From a checkpoint of a small transformer trained on Wikipedia: 11 layers, 3370 steps.
Each number is 128 + 24 x the weight over its row's rms, rounded and kept within 0 to 255. Layers, rows and columns count from 0. Numbers have three digits each. The size before them is the row's rms in percent of the matrix's.

# layer 8 attention query, 32x64, rms 0.156, rows 0-31, columns 0-63
091:111092100169120113161100107157092135082125093139168103115082163125122135144146144099110149136151145135131143145103138103110084115150082098112134136107100177122129130158123133134111151101099112
070:110064094152096145144132143134098145124149106110106146159085168129105115127126122100103112110124084125092112139085110093162123141166125102124109113101099148113106111142129112083122160101138117
059:153209144109163147118146109099157118160073134123132126096141088132139138125136127158147117143120158141142116120162168141110132138107147141149139163159155099128115167091119118150136107148124163
058:120060107160113132123160147104099140095157112107103146136083164136108110120115127093132101106117092099132130107101090134156170156157164123140105102146123121148120104146118124121119132119147074
069:163123136109109146128127154095142137169143125124081129144120148156148079084123104129103111140111086129082135113077149116128100151126135120146097116073135094091099118131114105101126100104149137
063:113116148170135121114150160120113098116108143127098082139134127152159171119108136121147121103160119122116157115098085105174103127105147120143114131136168081172109114091098095140094140144139094
073:167135089074088088107144144085137151151148177136088121148168131126152106110143145127159156107120120146092139131103153134110085143103121112136122134110163106095158140119127095146117103126132139
090:177091135091099135154130133109151113143128131126093113148117117125148061123119131146159164144098107110126141143104100127144119163128166082134118138073115136161090106137090126117106115130144096
096:088153129176110149113126134141130155120106106135152097080113107164151187107100144116140129142118156140135131081145134120146090117117158151157108087148142142136124141102124077149163129105132098
128:180127083127131142143111105127139133107134148122149151123108156114119125121117131112142127189137162130141131086105117111154142105118100186124110106082167117130108120087078123107142082136095128
133:105170152103109106111088113155146139124153121166165105095116137137119124160123158169136128166164180128131122128166138161126145116100097140163135121176135138153160123148130136099100136139088126
138:141112124145108117148125138089102099142087144118089150176109137130155106134130105146119116142134089142093097170082159099143165104142121129142104172093145098136110122118143088143122154098157142
117:138146098106101163151100147176139159150126144150170161127121125116100124166101108174109098130097135112090121147133140133134101116145130144152131164149114130085145121133148054139125106099124128
118:115134114131151108167105154144125163134145142095127146089136139135118131135115109128124106082160093096144116111131085118137173152103132127081139112148110099138099127096179131116099135197112145
116:129147155118116111100084092152152141132134084152177095147107098126103107106125089134120102160136113160113156149132159134139133140108136082165101156111143169150125110152162120105153107096131111
108:161135109117139091137083092135130142095154145134121150120118164110129060104142080159128106155171126142133123105109120158125128163134094137124116173087161133132135095142127164099121112111128135
093:133134117141147094128081107156118131056126122164171092127128150143125117150117156116126161156142157120160133122141135121083104095121069124121164131129116161150155108139139161156120107114102129
072:131168152140147092119075104145124124096122122162177091099122149138131132155141138132132131152125157122171134129163120122085096102111079112132174137108121164127163124157133153131129130137080147
075:146087096141102160140177159101110114135120126097100165153137126119113116105108123108109116110139092122094121130064111129166147151155158137132074132141147096132093108122116113151124109112169119
081:123171168125134116122085100155145121105131149160166093090132114135118134154143139136129142147131157146171114123165135149090110101097093123135165112100112169112169137152139148145133134172090136
088:138086102144092157137147158119119140135170117109101161139142181161151124127123136091125120109152104088131117147097131115138146167149186118129110132116121094128118093119102137130107134083179113
083:096136160163126133124079107185120110072118122150161145081106150085131164138137140126125126134105153114175094129155131169111127132127117147127136099133126148107136152155126164111132156151095136
103:133123107147104122129162162086080146160163097093094121157139124159096090117125151109101157101124097122072135110100165107164129139141141112124105099130113107159097114127150108108122109124140121
083:172109120114128158094118110136121158109141158142128162110137117044114109105134145136176173126143149141165092118110128156122172127149151176104136108147140130093142148116115127146116126140110135
101:132127177127164099126076115188148147138108127137151110103125171093155109137141115131135104150134141141188114137138126186108147093106127129158147155105105135118165133132097143120124124160114131
105:121110140160134177085140093130125081103110112098144143168118129098138122139099142145154123136105115105084117152129098104157137135147156139140130125119193110181096165146145127107114154109131118
085:083156125168073155157138142152116109117140125107134156111140134141149151161146168126159137139123098177076105157131114145094150095127131173126087119145126146128132148129149101129173152122124121
096:147125144152131123134147134120140072137087145136118109136094134124162169110104165126148156142109137143147116124110151092146123085180142167148119118111146146153088130110096128155111182078123131
136:150153163133126134170081082126123120138130134150144151109085144113123138128092132100182128068120157121141119149135098113119113111141129182156129143115153114182147123074120119145120130120132139
119:161143099125129115104135136115118160138123115161116142130088134146096148167102166095084115104183133137129136138134117083139142092100114160151109116142129127094075157112128098163126147132086114
125:109120110131128164174090102155149109130169123098154136122111107133100138113164129132081115165106163139106107118140103111128159121150120162105172114089124153159153126130145153118133104116126065
136:131177138078161143143079108139120160145170109128161134112155130127110135069134128108158137088090129115133132159168170141116126143137129108135100111136117139104170122133123130122159077111132114
# layer 8 attention key, 32x64, rms 0.166, rows 0-31, columns 0-63
087:132139172104070178148153147148144107153127094110130159118112146117117108147136124133134085093120121135121095148157109166112126146091125153102143085138113119136088171146155121103166154148132131
074:156113131086087182152155135119126088110113161135113158123135119121161121106165125101151099083146122150145103121123088116094122106098113183086146131149105123113116160114141111105161134138134128
054:118145145161152087083086124158126130117121096109151089158130130153107165138099149156132130153094144132188146121148141109137163108131143089177153099124132167133127110141121150147096121122146117
053:136152120087075155153169146114131095147145141136142147113131116099148108097123108098119117120153098153100132138121088091108132120116130172139115170088104110122102156093138090100154116135128172
075:076111118119114135145175150066091125118117153095123160140132128095103147094160167134110172095126133147107112105140126168121120127183137158111116124103123129130135168153140128133144102116128154
100:142181138138126143126111134157149134098165123109189150104133147125144135153122116108117081108136117130137116187135092058126133096150141133126172145136121137094124087135152122118137152118140098
103:137134100127121131153175147107084134166125132111109139127117117131174138161166131132107193119116100197097145086141115159119153151178133144117144125098131132127114135127130132154141150152124158
061:078124135159133129112130142176158141142146135167095145148154084114145130102101108101077112115144136172117090125086106133135112122160130161140149102121111087097145128153104171114122109134118125
109:123144160115142133105088109140158126133145107121134122126108133125090139120115086171125109144136131088135121118125130098143151118165176103121113127136121182182149123148123137141111110108127039
120:145139105153128156117098136109125112143125098118193144116106160090079141101158057104133122116138118098126130149134130130113156141166124111133115125072139134141091103079130128153143140118120140
052:135098115146097147113147148106133135132155156138125130144142117129141111152102132152097123124130116123094105150119147090186120141085110156089092141112091119121125108096088128090069131110119184
060:117120143166110083159129115164133117117100081143083130130106161111115127163104138129119129156078118125172128166113147127137077143110098098179146131141169119150115124095138121118149133134120158
114:213150137150060148123144139145125144123098147168078122113103141146110113123151129130146115137121092145101143141134069131138120139117148137121159133116123113142167104082137131098117129115127131
112:075131132154155139146151163109133161114141185117104140114152126161131175089141131119108133102122098118175118123126122153136135163093145105111119058123122118126122141093132148151109128143121168
117:132143103088110107142103126175147123156133115138132129130115095091123120133098074132115056170120150143097120137119139089143107115109125145124093190144132126106130124145116086115142109095148125
111:129144095149141118122118135140112102141110091126169158103120164096124115180125118129108120121135105124152084122157078123149128162125105130122166124109173152129111106069140115115123153145133190
107:161084114165116114126141138134094146076151133119132131153109145125138109164127129115098117136130102104081134098113115073116140144150115105136094127066095123111133102172141105172134158115113126
070:148111096150123132126136132131131138158146129111121136146143174105103112135076140131118127133103089092076158128112148100154166180125142079139081127082117115102118136160146105141118149122137088
078:103150130112099166125133146128131098111112159136137141109132080116154150097173124121109100084169121164158102130137097125080126087096137177098165145151102109120101124101131142109150123121137137
072:127122132168170115124111121128143157125147100125115109142113150136092125161092115143142136173090144080131150120141149135172188164136131089179101135118160136158161103137119113138103115142125110
061:157114104099085155161143141102110128146121168151149157134117114128181102097159158085129151089147129157113090130134099134109149124157137180095119143108133124114115173121128135140163146113135151
062:116130161155127161105091095150187128090145129162152141119131144102132100171118092134128130153147151101140096154119135154148113124125137101154096122133129115142117077157121140165087148109084131
071:176133116107083141107183153142157119164106131142126116105145118148159132125145115080124132129100111185139154094146110161114123164110137139103117143139105117112143155087117113126136162126175157
101:155121133118120132122121087155125114133132133117103123156175083114166070175093148152111103134167159138151133117143114107129095137081121135142139151111131105113127122123122157118090061142118112
080:143117137120118127106102091151136172121150132154133120124111120111065095099106101141145093114137151099092124121135126139149097140198132133141106121120156142135150129159121158160117103103104066
101:158126153120100189141107141092141092154157132135142125118128146099159116136145115155142151133148147100163127135133157112149148139138121142129138146087169117169085094096104150133088107133131185
187:137106114108068119156166146100108111122103125131079130133119101121142138104161151096111157140136105198096131125107101135098123132130136153106117152120111117139097120084162108119177137125153151
164:146137160135146132129107066118150134125145109144134122144116160152115111172080145161140132158130148094153118126145185122151087098135125128156151112123173137175119111145097157138094129128103102
131:154123135127123162172106120105145118127134147149145139127141120108205124113111106096117163106104106147122079156117144145123082134154125130189101119090158108144114125114108120126130182118117141
123:104138119158120146119119159124133129125134107170140120131094124173113172118148121114160146127118124147129131115165169161141168095118130124124065091112119154141124131091064122167135150118126170
110:159122086098142136167108152142122101126143158119148128103105150131161114096160144134123177126135130159108129123098069117127172167138102144126143162113144092154081094108149124123148121124137093
119:150146119121133118144096128148133125159131121138183137108120085109133131065104088111112118136127126112101140109130082128118100169130108119154097136148150131104175149141172125120151126077147082
# layer 8 attention value, 32x64, rms 0.196, rows 0-17, columns 0-63
109:098114138148116087147120147129059120147127106160134174097104125126155110135096121136106122132124110158138104153087120071127135084144088152124124161120131079128124148132151096149101133102127138
090:141112116077115137098145122148116118135103150185144083131147125138170172170129116106155114125114150138142153096165114122117115154108151127117119118118103176101137100089073130137129099141121105
101:106137114128075090158122139130109117122106107134160107138130125138134181089123143104118117140148106114157141130129143112130140096064157125122125151134085086100141141072165131148104127123079125
099:131116148180110114124154114095141109139151115127139099136130154141124160120117116159153169158055132146130117129144130119123137157116112141107120155131114211111124069134130150101132117127135096
100:105158147088109156136134115151148104170169124147144097115119130174139118129160176157131138131105124163163161136118135096097097115129134094135160126144136141160145062144137153143141126093137142
103:106130136101137121106111106135097130107109136112133120117145077167151118107139134126157074113172118126183121169141167089111130109088123157131109113119165135147096152130182137124130138162128156
099:140092091186119110146112112155146080144130139172094132116119166122091125146144140135156129122109122116126170087141099116115119145095136114090107092117132182098125120128104141177133124148119139
100:119142131087131138160143107161119157143109156151143125101141130128132123099134137135136095109135190096110139114127124142129155109069100149086136095153135086117113145099087161107145163173135108
103:130122128189140053117149170084140130114115118072116151145126132144113149121120085134143140164123099134139091102096150145147144149128148109143130125139141095088124145117144083107113132132122154
091:148148153158112130113172112128117093162137141159145102089095143134147133158143117134146127144117158133143138095116120094107155106069125139102091113131198118125159157094095113130142125124099137
103:166108136144123145124122187119153162095099137114115106104131103161117144151120091146134142148163153148146111100091124123141109161134144162113129151134118154094057133120096091102131137159121147
091:133134147129107135126158109141095090125085143183132160098112128092149147138094155117179123094093127134111138140112072112118098116086146141109118124135108102142139117103128155186111107143131116
106:134138155124135143169133124113109162158158147082126115121122126156147117126156117127126143105118157090133117130152101206110128111133113145093165102132162153158179133122118130113136162116126069
109:127084133108156093150120112131146143093122143132159124132149094121147122129102088129144108119113106125106177055158118143116088135118174155141108126173118124096114090092120096115126116118144115
103:103101131130129131106135166115134118131112180137115152118157122142088124125130083173135109078143080167166130104103125125132089091111105097112162119128117111154123133100101130148120106118176151
090:130128117159171134120141143142072149104137169139140159155080118099070142108130113128056125106161115145129145122114149131158127094161150131149156134125127129114121167136120126111136142099092142
096:145193120168124138156153098156114155095093133114131123120104114105117163117149126158129113134126110122138100165151150135108113113145172139136126149089139133102123162098177129133131115116058119
097:146114137157128137162121074133072106094151178104131140155144103095113127101106093126106131123106132110102121151140125121154115183135186168130109127102116149116131147101154130119109105115144101
# layer 8 attention output (transposed), 32x64, rms 0.202, rows 0-17, columns 0-63
104:103121164112080146127186133111102078145123112137133174093131096122133137141090119170112118155094113153161079130123134084124114130133120133143155161124125111137103137124157126114113160116122172
094:135125109146166141108118069131130140125109152156129079100092134141149130126128130143106115110161155143140154076140115188114156090149157167119114136117118164107173143131126138133119081139125105
110:117154143129062122160137110137168115106112120111144085150117120138145171091133096153113107173121143121169092081126141132136128129136153162126107146138132128141115124092174146119133111101079113
094:151125174163127093089143094088100125135163133124174088132124187142123125131093164116181138141138115140125136112127135154110143128122116140133125121113107171115131102116115141126117164139096073
099:123135126095174096100166119136161118120130145107148102098122162159100142096121181131138144128132113126167149094105111116101125107129096085139147086157172145151148089131116119122168131129147106
105:091135105092167121150158116151130173159142124093123135113135126155173137091114114123121088143173106127174117159109164101136131166116127137101091132118157161135092154118156115104130125141154137
096:112100125128122157076115113131150106167099159114125108145119152139121129110128184111160098137133104121116146121156059171126191135087154147129116139088114127136144143146115138144126102108136131
094:077111105096136163133098128144123153127117126148133147127102111137146124079126116129105126115143168094091144131116110145193160135118113158122120135182123097160138127079116151097102144116167133
100:147151168156079111134127130109111129109169096117119176199118115125156118129136120114143126176093119168109105165113138125142121116141133145134152125085127115131115145149163103151113127097084115
093:104138121105136137075163114144137164160132163140130105114041131122110134117106132104142129175123139140134140119121123146172147112118155136134108164145172123147165147116102088132113158113098131
105:109118139149160147106115149096095123088182082155120109155108100123115123153134134125105082177145147123110147156115146125159146128158136134121170151088105148123105151116110122104124084160104124
090:124140139072125160109157125095146106146096158129128146102145108096159162131081135126132139100118142125166137122114100133124147098110156139147119178146084114118146102119167153149078121127105164
109:130094134124148117163149119140105169141146150122115134144130142141084132107133111111104133081124146078116134117139122167161106150106142098114160129156126104146186117101124113114125194097141087
102:134125151156141129143123155125125142075102121131158126168156117140175102136118132105083092117149107164123179099163120171124120111147166181153111118133114134130140160131155143118130130090161142
108:122092131106140140086135129107129114115177138125119177130189114116133111133104141154107141125119112164150140149115107076121141101134114115121177112110145106175136133114117143132113064083133107
094:133127108134122160130136153141089118131110135117153134150129083103117105172145094127068190124127116117099080136149125087145132154128129131130151111131136129121092153110090107121133092091081149
099:134173122109131118127155118118125196137104128110139087139121123141126156151132134124145139143137095074120105119137127112164122162126180128135118111110142095103104114060163113097127125115078138
093:156123127166090119144111137135091116098135144128157119107189128117165125151107091121113145124136123106122125149132117131134102175073158166138116121127081150088129145096135106129086126111100165